Weights of a small GPT-style language model, trained from scratch on English Wikipedia.
Size: 10 layers, width 160, 2 heads of 64, MLP 320 SwiGLU, vocabulary 8192, 4.98M parameters.
Architecture: RMSNorm before each block, rotary positions, no biases in attention or MLP, untied embeddings.
Training: a variant of Adam for these matrices, 7700 steps.
Each number is 128 + 32 x the weight over its row's rms, rounded and kept within 0 to 255. Layers, rows and columns count from 0. Numbers have three digits each. The size before them is the row's rms in percent of the matrix's.

# layer 2 MLP down (transposed), 320x160, rms 0.0823, rows 157-186, columns 0-159
099:093144098173112127125132123112126149144082155134154149124121144121151152125090115133200111110111141092152112121099145006112164140065155120147085119117184169175121113159088128162139113129086126192184149175166114125098138091127089118120129151144134156204081080107143144144121136142145039106098138136193134141091121157083151125150108089150169138122143125125126116105067172063183156046122136163030169138174141077109127099153169144133128152108126114127084148120157118155126144111092169
096:111111140154095149176170119109127148133113136136162097108106158141145072089137170142065117084122104092139129086158113117116157125111110054120127195141114148144130132184170102083157090103155097105140087100109136127145062078104170146140111095090177172062129189136138076138159097107101099158036152100163089166178105103141129170187174146186172135116112119115149093165102073115085119088120148119129123072146150131100124090100093198136125115116168105069160133122079114109119162147185092
097:147101150140158114116126129145111113131143140184178165102152098146112111097108157099103140152099176113087176085132083000103094086134144099116131115111104117148143117126140119114173147151118162081092157134133087122088115154103125112160119130163114180146082102094112120106145122118148166186130126138122117161139093129170121145125128082088112087161173137141140143124058189141166137176099125106255121139157131154173155118130120207165093066063130102120188161113162127141137148125113133
104:088137160117162127056108127085072213141122125133115109174075171090116082062063137110156118128134092102038139096144091089166127193113118116128147130132104176151120115111140123094151168119161160144166170159077142163101117179085095117130106128165086101119120133132130121109091112106111126116168128066080138083125148112121158105115138132145160124142170113146074081121143100122139181125133170147158139166131097117121059085178109088117028094123112108170142116171189137158163095148158086
104:111132155099165098146167144131153059132140156119155135123081142127111155092142111174130166105106094084124115152161171102122141159092149170128133134092092112145107139081147073115125123138112119111194138108130113173171112183111120152155090119135092137191099164158148150114074153084081215100085139124180151159128133122123129045120145106181139061173105137081119159180095140135082105031155060081118202099146074128166106119124167063105145124079103131160123116145160103131160100108135134
094:151103116136113139140126120153101127153099084139054145124140181130169185188104163085109096122094083171145104098168153094158116157228136170142134134137179127154159155078124116110192139094106087152135113142115126129167160161138107124102129185111137121108122130115089099121129126133113219104127149093128128081103138100138075118140141150110129130132064101161111146118134147077141156147072116129197075133122128095142112132121116250059146078133140125073147177104131053183152107121098133
094:090169107136122141137159142099192101166135128189106157115137088135099096085128162130109046140128158097111108180131174188113135155124146099109162087128122197082151195122136059177118151100117125141093164168087123159089131125109092161122183157125159170081112191114083074146139175117157104137153172135136107126116133173107169130138114115123137116124149180161098118117173163127124108107126107126000142125135155111122121161076134030104140160155131089120152091131147123145152088146093129
098:071102105144123098091099134136115137145173124126167102093109119124061140130117130102106112113140146121111124112095158054208133113167007080135144153153175072142150109136082098130111151157115092121094117031128117124083122103159102131089104132152171203068180109129179122165116068109192145113103087176180156105104168160143120124097084181081116121117144170152119131126137115172093144132128103162169075124137113142166125109146138183148134117091116135200131135163094144122121117107139100
102:109138083093137128132158144114147113182146142077172108114174138121103145132119085164157133127124090063096127126090106122102149186178124127134150082126095139112122144157105098140137081077144119132122118119078074120119171123119141111070139185097105183122167144141056152133139065135138197090175098174148127139111097111120128138092133097155124093142106162173091133066065119100170121041116158139248093151093171132109141103117101166146134159148134088124073158134162113128146059129063131
099:142107178147144121119134145100123133155118143109066105152081131080204131165130100040053164165142154112106103136069129037133164130110128185126147111149109103083171162141175126132127165191101107152114120095128084120124116155121104148097164140143187117101113144141173127128157093136137111149107151114085149142158134125104112103049121151094115151070125158102104143091140179156105097120148043095140125125172087176117148176122177226163132145159166147160127121139130092065167131160138134
101:120143064150129131082148142116139097169157129163159156085102110138152116184181153091074128140136093139151173127209118117127085119125143153129146152054112142058191147132146154125176148160159087090127077169173136114095147120141087153131130105097188112107130131146134118151121145116105026131156084184120159166161090090170106157160109149149077084127127152146172124112074130171077061132108137176094136085141102118130121160113154202135190099112157134156073122149084115138137123179094130
105:138153179138166144107157114133134096104097100150161101078144119125103121088133117184139138122127178170123092096151136044113126138098126160126052151088060154148180123101131166156100089153034140095147137097147141118148156130135176176116152175130125126167122159131097130182104115090097108182173092141128115150142110111184161121121155101157133089131124135083143126132103131126120087216112134124200152087130154123095107056093123246126120156157136125125118080121130119151127127131030133
099:103100134109130101127193108098083124123166130105118147085119071094113129150111144157156150141133083072084121104077132196113090162142063156131157157210119139165146096106117133169187122132114083126147113143137141159140152153107061141127168113146153081143120133167126132125141136128114125122137134140128134084134246089127166097096110127159165145195121113149084135108141136153187174143092131199244141152140068149147132110114153075108106140151153119130131147159107145082165178093064117
096:106128127135111095155163112166092120064114125147107106126104107147146160095108116190096128132054155163143116115113127107165119102142114062152132150128133092139120101150097122084091142124148123188099184116131128145133129100130108120120136085140164158124105144112152131125114133102131191139172135134135095099173080112126173117129165127060095130150137128153108122107090152163075127156109143173255079141124152058070162126117113178153090174115152136156124204163119118118094113150122129
104:147163113114196081136138096134118087155094167122143091091122104145129164174068098092139123139135119146193149131115078030162175139094078111105128094125132172100136138122079121103131138146088100127110136133113145098174121097114130166093108152156108094216172149132127154145146113096133212079130174183126091152134141113152148098095096119129131078129139132110166161154137107097110095140116148153255132154105119135099117117105173047135134115149134126124178137098142134148098178085179110
101:168074191100194085104071100153137124154128135136134131159090078142151104126129155113157177104098154122105087163160133158143132122077184123132119146080080128123152106121118155086124189110136082145079152162128120157152113137158169165192100103175153183157099097089073134137114148132098116156131182109136129184164085129115130149173076130120147132179146098050152098135071186093085147097132072079066119100154109116162106130077155140180111096112133132077095130170166148099156165094092110
092:168158119160125112142125156103156145113139153125157184084109125107115139096106165123139143138128096131119134147113043168107153134134172094115104200158167115132144124121111177084125125135139094110137109161147166092175087141121153077105146105102173156123104152100133139137112142095181255164106143126131132077221095106184157125139055141147190115127110168148125141140151146054156140145144101124178108099086150112150137167126133052123156232094131115178105116137110130097103108136156138
108:129091109079218152192096144147149129134145119104129156122080046100140068168143127156085155128179099154103127145112118093140104160135151165129148147089142127081122114117090108119117084130124121148137136107084149184142120127112152143144127100127109128171087097134161095125121146107174120186139155155136133129142156086145113118191148124180110114164150112153102148134161120150136123071095148161100119097094113180070084148154161255124139162160159141076145125171101124062118152126089155
098:114090125133072105105094173116086119119122159086127123135169141098127138148121154106101112061122168167167144117122147196168122064118099172167087187166202158116091165095146150085085117178141133071142105148151102141183152066135115154119163138147144161131119144101136101096133164152094046177085149082109110184129118105132151159111096102129142135096099097136149108143125139094115101106159154136061125118154119128129052186140162063117106152097199138131212144126104172066120109155127123
100:135123135100111096100098126128121118096189104037107137144160129096122103111071122103173158165108140136052155122118127171116121144144122105127100132074138067112129150161119095137111147129173145176133120110142153092153098187105144122091152082127146136146145091117134187088123181095156017112118188109122148121108124163114190166096127195104126128100165077140143182142084141151106114118132179176025176153131118074094138127137150041156107132154167137108114106156159119131130132168127176
112:144059140112117083108168103166128131097126120094160094132185087102149161122140112165114192105148129123062098106127113028092087138117114141122115122129148118117102156163195157134156115088158198119152112122148110119126146092107095178147167137092097143176139121187117149102109130149071192158140131207172146149200094106105134148126087101115175175179157187165054134105120113143120118069082134130131141117143123160136208155157102080087098109097153151177108101145125138130112105103104157
102:153168163136135158081200126140152082068152145141180150159085160147140118135147117131138138149189167147057141134081071138105121099162176211090149150135104122106128121099184119113168089156130123110130147130145152112145115124091058159139138118083133074157113109110115132083139151108119169181174119151131165230168154170126084084138120084103137149079147108101094163140117160183146135146118163117241132130138106120127166131159145074106099116121128073138159083098121169121133116075122147
103:183165166081112176144117142132175191140184121147119117126153132155123088159090063079115123168137116116125153128150107106066134096146147141127153063170175089156090182167151155181164113089146121116106091167175111149072150095171100119140177145110153119091173120118131143096121112136092193164170072103120121107102123064155061102151180113145157146138177094184080096076155104099117110124125098096172145166134137063129155133105133120099161148147120130145132106140195126119092099147214139
102:110212120105120119066134142101118092123189103117151113117141117085156118094096104135136187101160145087144148108128132194074096107168116176101118118063132139103083162101112190148157128106164129104098136112094165087111110145135149125142106098158163134181128109154104139150110153089158164059111088121162086154078157141089121116134120122154121194086147115141132155107184181158114112126101203141154112127177146110098095080110130009161069146131143106132170110071097154112143066125165115
091:205094113117118126156113111101141136156108186113121130141149108133098101097166133119127139119091183112087138108162043104164151123165150091157109106136122183141151129186135150083100116218077155128098194131146122153135112153166129123105113147085113070081134067113113088139131136064150075149151066117129142110124134102071091139166130104119157169048138116100077102146156074154179141113094137129110087121158115094105139093097103028105116130128126113100111105149185190133105097100184144
099:119122133107113151175096141144128116132107130101161113130165163122122165153119157099143118119124115149133132112148084201093119111123111133125151154100169191130136112105173149133171109171068116110171191128125140097136140109160128078144153106158097160149110170132137135117101141117104100164143129109082072110148090141134118134133140154131122107113215156138147183142138112115114133241175100134204101186075118154146130079157106255127149156167155104124101125176067112116141136081152145
096:218078098101148106121084157127120162157087119141079151142161070137119135125161162106146156112121129148096073141135093137155103108134173143124149119117128141113169086156098118106131102110114132112105078144141130117098138154103152143129155115163089158126128134160145153092119111124155000155100113099150125170119130127096138134082112052160145141140139136180144159130030076131112141170088109139015148155126123088100102133085167173182098120095155130082104157172168150107132097158101120
101:103081097142070185117116208197149141148102174114143126171134184146134143105120167133108092121104135090146151139182140151126108162163117118163143155139070143110083124101081144177148119157136142088175114054122114161096121193176111134131068069163122113140145178147059095119110174096101132131132104073143098088114110154083125127124113115132081130196139167067143054166200159147136138123149114130159084112112063147141106103121104176114134103123126132141082158155069128076129133153170133
092:156098155164152119095097112139082180150109119072161117120166097159162135140128090131164171102172078091139101156157183069110111052163043167064153146083180110137096127068131169151068131106126110124117060204135058162108148128120094148164199131105153113146097118101152103158110171112132131151154156110088118155128128116169109120155105141162114152124134102146207141131146159172123083070158127156062138110091122129159153096126152073132170122114085130118145130116062118127115130109132100
102:085130104117134137182117126129118145098138137091159132091115166170197134113165127168167161116093151171071132119134152092151126086106057140158100169137119095148120155148040099094094162144109102064122125097088071104137129153108171205155152090163114121143130131136111121139173123103177133188112150172168140143114137137156148215125156165146125128103149162109162108120133099153112162157105103113143167089099165127121080143119096200100060091163151121136094088155113137104075025143088095
# layer 2 MLP gate, 320x160, rms 0.0668, rows 158-186, columns 0-159
096:168118134156115129141147156083156110146113129137112088092095111104122073155074155166098109107132142113128162152127029157079165124115106069108129213125110150149079128177127148148159131141173175087164119107081092086184112151082136149094149123075156163132135151185114108150129127141104154101089139102120108141192115146098105141135170118194173162123120145106102089134115105133114083132117146091136162100081120099162132122135094146110047046130110099050179134080100124163104132094143044
096:191094141190095109075178142105141073196160121172196104098163132163128088106122121117110083168114164138133145085076081162140189164149122145136120081063114146172149108100151128129178085125099145085090153178171101037085168114093158104163186130126134130155134134143190088151115151120113156183145133154196133123140088164135137168115136113065130107096145161143112165151055176121111143169107126147143108163163106169101108113122112098171070127115122124092150113108131130139145133118160091
104:175139156106170147133087190174123110115156123153105139141090145107101094129146125125105106105165153094183136112170117122128092061154171126096094106083129207068090168136126145129091116145076136173096138148117160127086171118204114072143120120167068159094051143152115131173141132136114139153106117105143124098152110095137141106123159101127108099097161152170132156075114156101111145136158161197173175098140126133127140169119155145180169084154155104053101234131186090123143165117157137
102:125185173130092119055178056124110180088180119189105121079137097106189034210139169096156114132148111150142112094117156149134080120159107085150099106174071109145223143167159136139099116154169094143142079128144139107106096103142118101056179109120083171131125162165152143144164180126134085117146140078138148118151173088146139134121137131111139111116138111165121110091127100135116147131111155112120137132126211163085105131150103152120126137115137096165173102130092107123138078056134139
094:145110100145104142158136145107063126125079092158051159114147119113151189113096155073163131112085155158172135086152131173065113104105128115118128157124168109123157192121134161115169128062165089105136138156136162148065197154144117064173101132190117097162176156151146113133062147083148139149143103125126140170138168080177115084119113156113127147178112120118107111095103181155153175135108133159133105099123065151108133171050130140126115148164151107100130178190198102122153157181114107
094:134108108125145110146100127103191101123128084149116201080123068175131114124165051148137109129104166159084133151124113144094118135127072158144156103122134155052071191132131089093118146134123124192059109118146139191139188139197107124108110133124117126047091112113149141130140108156161114123115183131138113132105162172098122110095131120100176198106174190182103149136147216126127125136144136153120125128159138089074109133117086148103100158073139115154148093166147052146117095181102116
100:122157125138079100141151147115092096157102143116097155136192142116214173107077138203118122148121102165183203103165180154138115170107163132109157103077094089118135169150154084118131080139127163091177164123090076135198097115161141117126117112147109150100133119139094135089114146133081134124102188120092137099108108141132136182120159140151082137092101075104107129132128091089180119050194142154130116123083160140075164172156092090112176133197134100118132064165122133132157108091156160
099:160132080109180144119145152119109125172122127156167101107193141144081146107072112106162165127117087075126152141102167170120142134139100121179145130103112164149134098149126129093140159124105108122134126180081174099125185079175117175175163130149162163076132110168096154114153094082150131118169141147153121114115066122147113075060098071077111118121169153158073164114088084148166087123120135118168127147121097134113156073041137136180144156146099072090129128124197139061166135150053168
099:125129127136124109133095144158144132151112125173108145135115103136153141101138167186156154114156128165152088146205154138133054096172108140082145106193064143086128170123136083099091067134160146145124106076119136103125101081144112087101102127133079113159145121115054154133177228165131110114147115139154106112142147166172105133108097101115117150174109122131167097136074132109103113112160185178141067153164146129172130092112188173133163153110122233183155154099145126127060151124073133
103:141075090191082169115118121098154126136152110109126161125156094109055152158094204174094122096138088172076086083084103105108140179114079178120168154126161098106100136108183104173099125135126163156158161118134110193192166112099147139106122181139121140141182079131105121141107140107171146056089149131154114087167110192143121101137152127104143114133118163061082120082129069083131118163180126153104107168080136089149117094137140140137129130113120108096154115148044107100199106120125137
109:141137231151104128148172167158129102123130130170137140135199136096151130165129171183137164105122119138154077127179206196179143159122154158151147090057135161163196147115170135152109134182160097078124131133130166100127123114111126181138118170122145078120096184130144132182102152092122173094090098098146148111154166134176103144091133188176120138129141101102096141129088129149115115117096112143125127073117100150086081059175142182129100202183168145128114117144142129133094113096120169
098:135135143168114155111150070119118135112159134115102054145063126129106159125122148181099073115152126073143054164150087177123106116155090156084083115077171165123147150145106163108166089131125184165161133117118066111161211170100152121123178167142145092174103126163184109073083183070105166157143118061113134133126168131167169092154107144178101086107168161141069128101119144119104150093140113089178104163114134161076151154121172131093142160140144171127102147094158148108141124141116169
094:160149074099126172120045140133145092140098158169220188065115109086092110184116113095144156109157167123091165125075149148098157142095155131130088161124152098080098073091163126160143133124128110075152087164158164141103160162140144140094103116134152121119114109072137195122128113115141120110082099148115146135101167168135057169123081078182111142114137096090129110126121108103205101090106110077080061164094046153139081124133152099127137121170137122089129089128101117114128124139135172
104:144155112161190146142096079098137088159132140148177066101135098116115163192055081110136114121128109138181146093115094089156191149146094107126130116105130208111136130113078096128089184114102080107149113103122109096137144154078137089103102167166073065142155124125134141106116134098096137071139154171139166171168108091140153091105097150127143084131183106071116141107149104100139088149125177163123109166110055095062171160118183062107121159137132148117168148118135136148099150077196110
100:172069179088099126108153176127161171146146130138112115109143180111119079111133078089152146133154110075149156114112114136161049105158079115130158071082089144173212122136115072107126115117129121106130097156158161171133114169158112170121148114139090119140131138069194113183131156188126141111115159086140164165113090192088122136082158090127132186068097135152099090123117138106198039153148187160117130113172131053127131159168079104133123140141103129114177129136130085143137117138125121
090:129096116189089111062087092180083111183107143167140160122103101158136187137140137129143167166115131150142143130125127139146101192092126154145166079113077105044145088122148145155162122105173098093106144079061084126121164085108131118137085138084126134130175119152156144076118194139125126112071139096110116132103170107135058168149209153151039088108132154090113165084133142102082085136129109176132095153110174167133057151135117150121105155139140108153083125108113157131129129167104179
099:174090135158067071063161125108096129139101097176140085105149158141119190123120112098116135148097167114149108142109162136147147105099118095151128119154114075147136152131161160112125191112156087113090132156187154071163101111144066094151149125157104128062097163124112204145116115161123095032101093088141135102102135123140104145045102144106134161079125180094127129120103112110102124108141077153147159152098091116157149122136048026146114112110143073156145134110113141193167103131148093
100:125082154145097104124122130109130155142082141108141099118123170047192125121129059167115130083157149163121102140069190132159084116110129129156132158132173118138109129104147135094047098137137168115156126154167123156196080106156112120117137135117129140106132158107131136148117124128077117174082127081124149195125125126135200143163105113088159105131114113180180140101100133075121109122182142121067126094128137088173085189085146094112114186102218145151216112113080177095107100149172096
103:108127117119142048135136168170088136178100112151097126171126104131157029083157124163138161131143180098154122104089107130092138133136125128164138092148146115171060111189112159047112127181100150142105090149102155151136096089100145132148093108143103114068026106106120152108105129093089128108075159162172100129146116127129158100095147172082165092105195148174127161167083142127137067101145160156110123133144124170088136130091129118127103155129169138122184166062139113110090156132177081
111:109172102123132214097124118125150100156144170125066160128048111095104143126126105135129055159159120147151120078169158154143154103147154115128192154115127116155160107068048082142112124107115130148121118059077097163174108149152182100153137146166151164093101123118082138112095114132200040097127135092088140140108123109130150168124182157153150092069117064084157116106138079111129125108189119120129119102057141108117114112139133139161131101127080085123180160148118099107162126092177091
103:110159196142135135056195107140108109099104146151134150175096120102127103149204101125177102109125150148072112126068085116086083134134193179129146171139074077109115126095166142180118087118146091081147175124139099147174094125107077154116091132102149092132146171126115159120161153056089090153141106130166143184197173197132046115090137071122139123111173151126143158139131167132130122160079142128124154123144144123182140152167134118070164124143094126113172132120128171159167082104110123
102:157189106104054086140057120097192166110128137117130171098138085083160114132130108084053157120132157128096150175119139123127163153140126157118106176172057090096107177133158164108112140160151093126164127099133114084127114109151116127102098108107045123102120138178117159120136154197049087079138121105131090134117129114114126104161150107100199104114093147205116168164162189144119105141134133140111142169094130123090105132114103126074089141138159084173094113065068116116172156107119161
099:155146186167111158182092107141094129130121160157122175092121127163153120116157120153145064070161083113121081128208116153132131143196056136076115116109121116156207117123167150108183120144168160125070145108122135142142152147162137121181161086152080148198126159149146161136106177146139118110117128067131102126113173144186150124128131129144125106124110095184077125083067108107113126174105083167121120232084174175130150162164113168141134136149169102172172091136136140134129172116119123
088:108186162125138138122112085145124088165159065173152128134093090140158118168134082151104106199142123115182159115171149135129115070143147091127104147156138127163107161075187115133118086087140157210153071114134144105142151129100157124132118098128090171157094092173089200105115146120045069152141162145170143152130146076185179139072131123162178077133140170204123123166114169104105134145075135164122173138140125155098140157145118130140152129142181108144131060135102100102174129169138171
099:097145156214131145141172133098148133112058138134171144150179167094119130137084124131177108104145098178143104139163106094068091114145159098191141058115179132145140155062130171141131099205067125098183156108151092119062123138155148081133148100186084138094165194127115135086169163118113155145073179127096118098148144102128139154099161155118085092114159113089156096117084128105133141140126082122158090155064206124162143106148116145114135169161132102140114139171099100139153176133152112
099:122132173151111113121137096132139154171112129043160161103132149147137100126100129112113105136151142068131104147120112126154100080160141156160093097121097130046169124148109155110130102183148090111117133164099162142139037156118221136134162158215099158127117104094148114137102091093101071109120111177117071217096134145088151120079144128162156145086163163111115080132096099161103102154108097124064179075157079102141120127092106144127101116111187119173112109185175158120086118150125157
099:143109137103099146105082207152127140166090199103103125171160186106102159133121190081075145163139143104139158158176159145109114133127115092138136129140085134110152128051113116123185154138129099126121145121103103163140084178181152150129069097150154131125156147118081119074087144124106153150151116104137098133113141149097122076137096095160049144143103216087154026161177153164096128141133111112108112147065106128128099109099112159133061074095128116126106133163069119111087180162128152
087:081133093096129156107136136134069113115127137106132162118175139174125109091100158146168169141186166148137152137077144139121141127129082144138150139141182142166081142139072146093093144124156170137084133131164033073092074119152045126128134125137090128125116106122161121055098153101120123143098179152108109127149140087161104128138174103101152212161106117137193086197121145189155131092124111106101136073098135168104134125141157073180120182131067154118151153100120049122112125168143180
099:137104144116173058123119068132170111054212073131170017133103133121149156117103170088149165093117135078118120138177102127121166133165164123088098129110090122084168140203062156098122079122138125077118103088159112116140158109164136105166158114128097130136083107110073102112121128160145131138133083068093169181124148118116131107119147094190168110132112093146079150123094088113160079166117131167100136160142116105115149128182140159119100156129173134153138193112075127126124077098152108
# layer 2 MLP up, 320x160, rms 0.0661, rows 158-186, columns 0-159
094:142136117133154139118081127097135101168106156111069180148151138109101100194136135088099119116129114191164113134186132146118139166050118126100081084100126120077118099123112165126111127202074127180156117139104136135101122154121140125133154144182125103183134150159087096129123125130121156091122140105110143168104174105147135114114055030075088104148102082069053136098090136163134126126054183149082118069070091169149143117077095111118095147152136140128133073142129086187162124134142165
098:129138156168101125090175100099131112168165153167185148087102078096166077060114150129102133115134136158107168057113166106121131180131125113154135096143101113202171109117122106130143112126161130056142130076152118097158170116077172097141165132129072140156135117135156071125119090106079118103123117147160133154122089141129147173143129144098143109178142150119139112022065198117078132154154136075110097182116188171105147111130079120111112089115158159149140105085073142142134128043152143
103:108128149154154118128122121119096140140097147095075135169193137103140176082140175167150082119146097175071121073150124106143154154103069134094149131162100102113131118089150106061175145095150101157126203117065106135113129148071103090090094103110135051082129129104112089134125135161118154147099123151105145118100110143217109113122133114173115165171152117112087045112109063123174147105113149115175134100136143180126122100126089136134099116084130095219157109134144188168132069164173108
102:096162145137143140176157123175152092159116091132118164144088088121099141151103105153148168114113109055101095146120157122143098135108094086146189154167075107125154164160154080108069145106122091148176105114110090107137111180089122167099098147153051143180145167128181228147081125084128138117151138157145195150186149125139143096113144096141065095134132101092128162114128151044123088117113099074133157146149135075181127169145150163129119108085126170157164128166149083087119098129090083
092:127071190164054112093135104113181096043133100139118161104101140111141145156117142122120065140158115181117084087166150128134109166134079127106138112132088111147155092101135114109153180089154116147179185120085109097111169182151084100104158085088099121104185147128129109085098138136128146132112104055102031173069122126152141197117162134082105110175099130129103175169103128113149179137063124083106117128188136111122053115148151106089124113114118128113127121133087094160107126157162130
096:141115126116119136190160105178098143144104176132106130184121139120166120159189197197135163071120126146139097144082115161132153118112116121091109127098200089184127103134114173161066088161137107088204131077101123066138095158066117105150123159102111158130141190201131119058071109160079178142126102115147148171141150123170167177110117154083132124117107046073139147134083126177106121120130134114153151120073112174139147109178099140124124101120131102134131116075116128120122167090154120
097:152175119132158104115136080148171166112153183118159126204095108124137097101122186153154144117140085093105099151103144129138157086125154162124155091145151133103129112135060165169140163140110105094136110132148116130077081141136121167157125101105192181126177056106118157157145123202098141118110138227083142115138163169169072169098128156147164122162081107098158211138160167134127110136138087134123171122127101094169142080049141128114080161111155158106167088054161136127166121103156133
099:130150115136086173142173106128122124099169123125118128167143211167114129089133130137178149157156113154152140068112124086131099125118142103124157073031087102161165141061128100105128143092101126124241176114114121140154126118157149134103190124151121071094187130124105117130177145110136145132070166062133110119129067132161176131088137074160111100076097122121168139098069106078183114141171139073139139099128107154100093125119108157177097180102128156154128168139147176121142111110138067
101:153067103174087195115044130104108107127140088186089135141124127106214166154223068082117143147120152155143098145120115111124126163087110203089122098147171108115119155135142140141144106101138175117136106115164129152145149123139075107077164151142143061111161146097171077115094143094157141076118156122096162159185138152109134158139115086102130124080094061088151149111148135134113121130178067157141101148134121155171109142089153129170137173156079134113139151085139109101083103172074087
104:154105114125159131115107053164112173091113145120103130104149129121147101128098081080081116165171143102131119115117102128177111157138144064100126138172146083153142139134100147123119152165106133100120154087101099191156169114130141100128072153112079152093107147134117065210125073194111134156092165100116143177125199127119123135123183143073117155156076034110091093199163080069169082109102168103107095097096161165122090092150113103150092198102126108112107106098135140168140116116122124
109:130152177140110041132203147173174131168114139126150143046135091053147092185135139184144179138162146147103101144141133125189093178132154117121096114136095147119106167087164138152079084172162109121133110072124099127179118171124162098128153177153101164167106165099097179191096131121092092122152076149120141117126142140178106134075092128178130169123124069080121126088137117089149111135067144088148127142113116070080120127158085152094143164141139125153116071123098144178156106091121113
097:121068123128138156144186116094098155085163155120071126091198111065108130124136102120116126154122096099164121093106138144099074192139057162128131144139118104178198092140145116131205160169131122127093120125139160144114137065146075118121157146135089146093158152168095142169163116130096133129120139136095136150079181084122099096158094123107131125161090113192095098145091175160146175176096203150172165141154065170169093071113114107083111168103147173139152088132096100100153151081106139
095:111168111129119158141105119139156130156157069107141173112176101149107043156128184138140179115194133106060159114107140124050123139114099096146116141146134129107118129105194107134133122158136143128188133122103133136080085214153146222119133137139091054101137120125076148147059122112167107112142113178112098179123087157057136119115094095144137141120147147116123069174144129049181182100112103087074132137140127116124105111131111117101097081109115137144138120088168111114170075162138173
102:173127140170110136107094071101165176182129106159146078168119166107107133106091153087172127111139143147215097086166155128111134118167067112077110088065114150171153124196104218104104141143093091083180110111148119084074211152156153110144109094116142112128086147131142099112136197123117139151138142128110160201080131052134090064101120145134089112136154122113088085092118109126108120129114127126147141122160071119119159125110140136093109149129189160106098170087100146138118134081148103
098:068149149154084143091156139083181191154156133135126151095150056120138101128141114130112150095084154135106119124124173114139108136125118162097114056174111102132153122125157087167107115155198185107126153065100106148171090129121121129122114190131071107088174165156173139123090073117169071063099112159083063125115186129121096147111098135178125094146117171131161103156138101112107166066119110111124077135128176106088056135147141096109164102079136143188083134113072146095155117080143131
092:157079162167124062143129171120164129184100094126163117135154154127104187128119137133137165221133132139114108078116059137148101163152110129146157168147100107118156140079087129150127145169154107102138140111105088100181143101168172140157143143112177161126085160091180108106184163141194145112081187116146131098223124116124116145163125170103134126124141156120117103128143082104101109131169157149136120199083172167155124163128115119141049183088142069186082113135112150159101162134176154
105:113143104142141164157087097087144176115127184106116166143055117085081151135112127168171144102110114176133132143105159120117089143201122119163121133161168171191081116125108098179069101082153153124087095135097098138134098156096163125124119175129149177144148074168146123129144130136126095140124088190171147127104088195120148153111122101148184131143133084113134143130156153150160148115183180120084132070154098054136077151118117077143063125114081067145130062197137149105104099157078147
097:116155171112081150100142131051083070076147179107110156180150157125121116134142150147146147172167151173155087086164118139183141109152183104107109079129119120097080095140172133121142175143116109139185187071089149110105190063066167171091135148120118094141112173162072121123161110080167139102088177114151100117115131111155094090152140185162138117099134138080142066115118106140122127147127097092130095159133130183087160152167139152124149154117110182104163165101061149164139136063112105
102:070163132124136122170101140090108087098145108115133088116142142111091198183085096091146081126064135114082144181073141146112142119089148167088080188108130136121190167139143124136133141081107075074132168150160158064091173148175121108114117126136119144138204163136140150189198175130106138155092138066082138095140116103192111156087132122102111193114117118114115103115160149155160131153079081092116174156138097094089134126137126137121074141182096097058116098148133130115173138159117148
110:092133107120110125203114169116058187146153132107135107098154139174121153192049182133148134150061092130149142200063104149123164114113140173121109170167118139159155121145096102129099130120107146167131099152138130118098149137135072148124120176097122144141126133148199133194139068148152110113106114158150088123162090142124115100154109140084126224158148160140151126149137157168133137109143164182121212123183133129145087124097168127146120080120061103088085138123183119084111102179099170
100:172126125197162106114146116175147148139104125215172056142209106065158136109134094079132088137118134111118142150191142144108070097097120128104109110139118107134172136110127118132150105130094092112186126127185128104111107137098140110132115093091090109138110148162143103120128168116101145149159150117127094105174096123160067124087135118077088107102171117234083137116132060089174090113136132134203076147130177143169129164126144168128133151084134158084128195083061131155141137152115096
104:193181137123104149126116120108180148166199129193126132022151105176077147064144130093063152125120132157078108139106117150139140132137108150107111137163142112091080125152122135147119103148157080142145116093184130135147105116140100110140135083125116151096124084146119119082133119169069101105219118155130087111155129082139082182194092126095132148133099163140146114188194119124066166094139107106145135176110190099106145163086160107124152187097123148113121050135172111148139130146125157
105:094206145101130135046117164068117072115178113119179114117146097107169138120110074152127153145185125135121140081110137166058091136126124176126172126111125115098078156073120151112142095108145081163068170086096163129124117116164161109122048078156154168134107087160117145153108138075160127078131142138170117101054146121115135137098144114147138140083140136139160143119119130152110106103097214152106115106178110130091103106096116109165108145089166058125132081106108172187173093131183110
087:199099124106071091141125115094189104133139152124177137146160088140130152077194106095168150102136184100083131132142073104145129110129169115152115133166129152065191112146124119089168125144105170175093181111126130194155137168137104140164130127094145093140146089125122096186116154104137103112079061135113114135110107118120136104147053137138227131147127191110118096205156120099131180143124149134112061142174130067131162146119157122106084103097169116123085152111137199175104136139142108
104:097145145128129170181136128154160089119105133105141132132154163134095157101131122130139139088135117121105111113180084194061074036170154157135189129121202231128140107102169158134162068181100150119142116091106089158110100160136120096151124148158071172202115186132152129067133161126126071177104123117079092152191041125156154120118091144143107132159175161110104168135154129092151117136138099123103126128078181109153108098144119176162117146125137110166118157128135136127133164142168141
093:188143141066076139176140068112122129130152130176084129203091148108136105138122082058113154202105089128153109159124154126139121166161132149155126122122145145145148138184130087176137142156127114094173143063143097117112079145132108134140080135105109109141119169155171095151129136162168113112207071136135123160139158112152170162109115123146119194143110122147204105126147165130085125149089146185130087136114158103122171092165062180076102144159122185060101170133160140159170131071090152
099:121148133129170128105155145072110131085095149168114072134146135146110137084138095088125144114144131066178103088162091122162131128176050116100065085127137121199175156123158183062150110078075083162147158120231135160133158153144187157174172110118148122150139149129132149119090166094120132164157154130178150110121119111178141078130129132165121096138174150117129118097148112146117053129197158094152145145116146152127196080121114146144162122173206116107151145112115171141083143116125165
090:107171169151122118147153106135116119128096108144074132165129158109158164148068129125085105199084177203137136128133063121163144211112226144180106047102068135098183138179134140122138126171136169169106160068126175148139126124111098135095160109157090183104129094149167147085131065168133123114131144113170109167109154131122106140094175130086106096133126184137089110101134121115086131160134103123131135172132150161131072201163130160137159133095162125161135089132151115132167099151152179
099:102117123102092134197104173123051136136093154143111154117163107181167088149143084096132227114148116145109133147130069127121104098072106108139130168144136126120112119095099155094125150132156117142118137115087113107100172163149122184158109131168120039155105123170146120125116207086141179190134106186172113087129120144150118149083066166169122122112188114149144122127128193124124102159083139144192156127123145130160106165101139164103132080113155112108060087082124094126085097207108144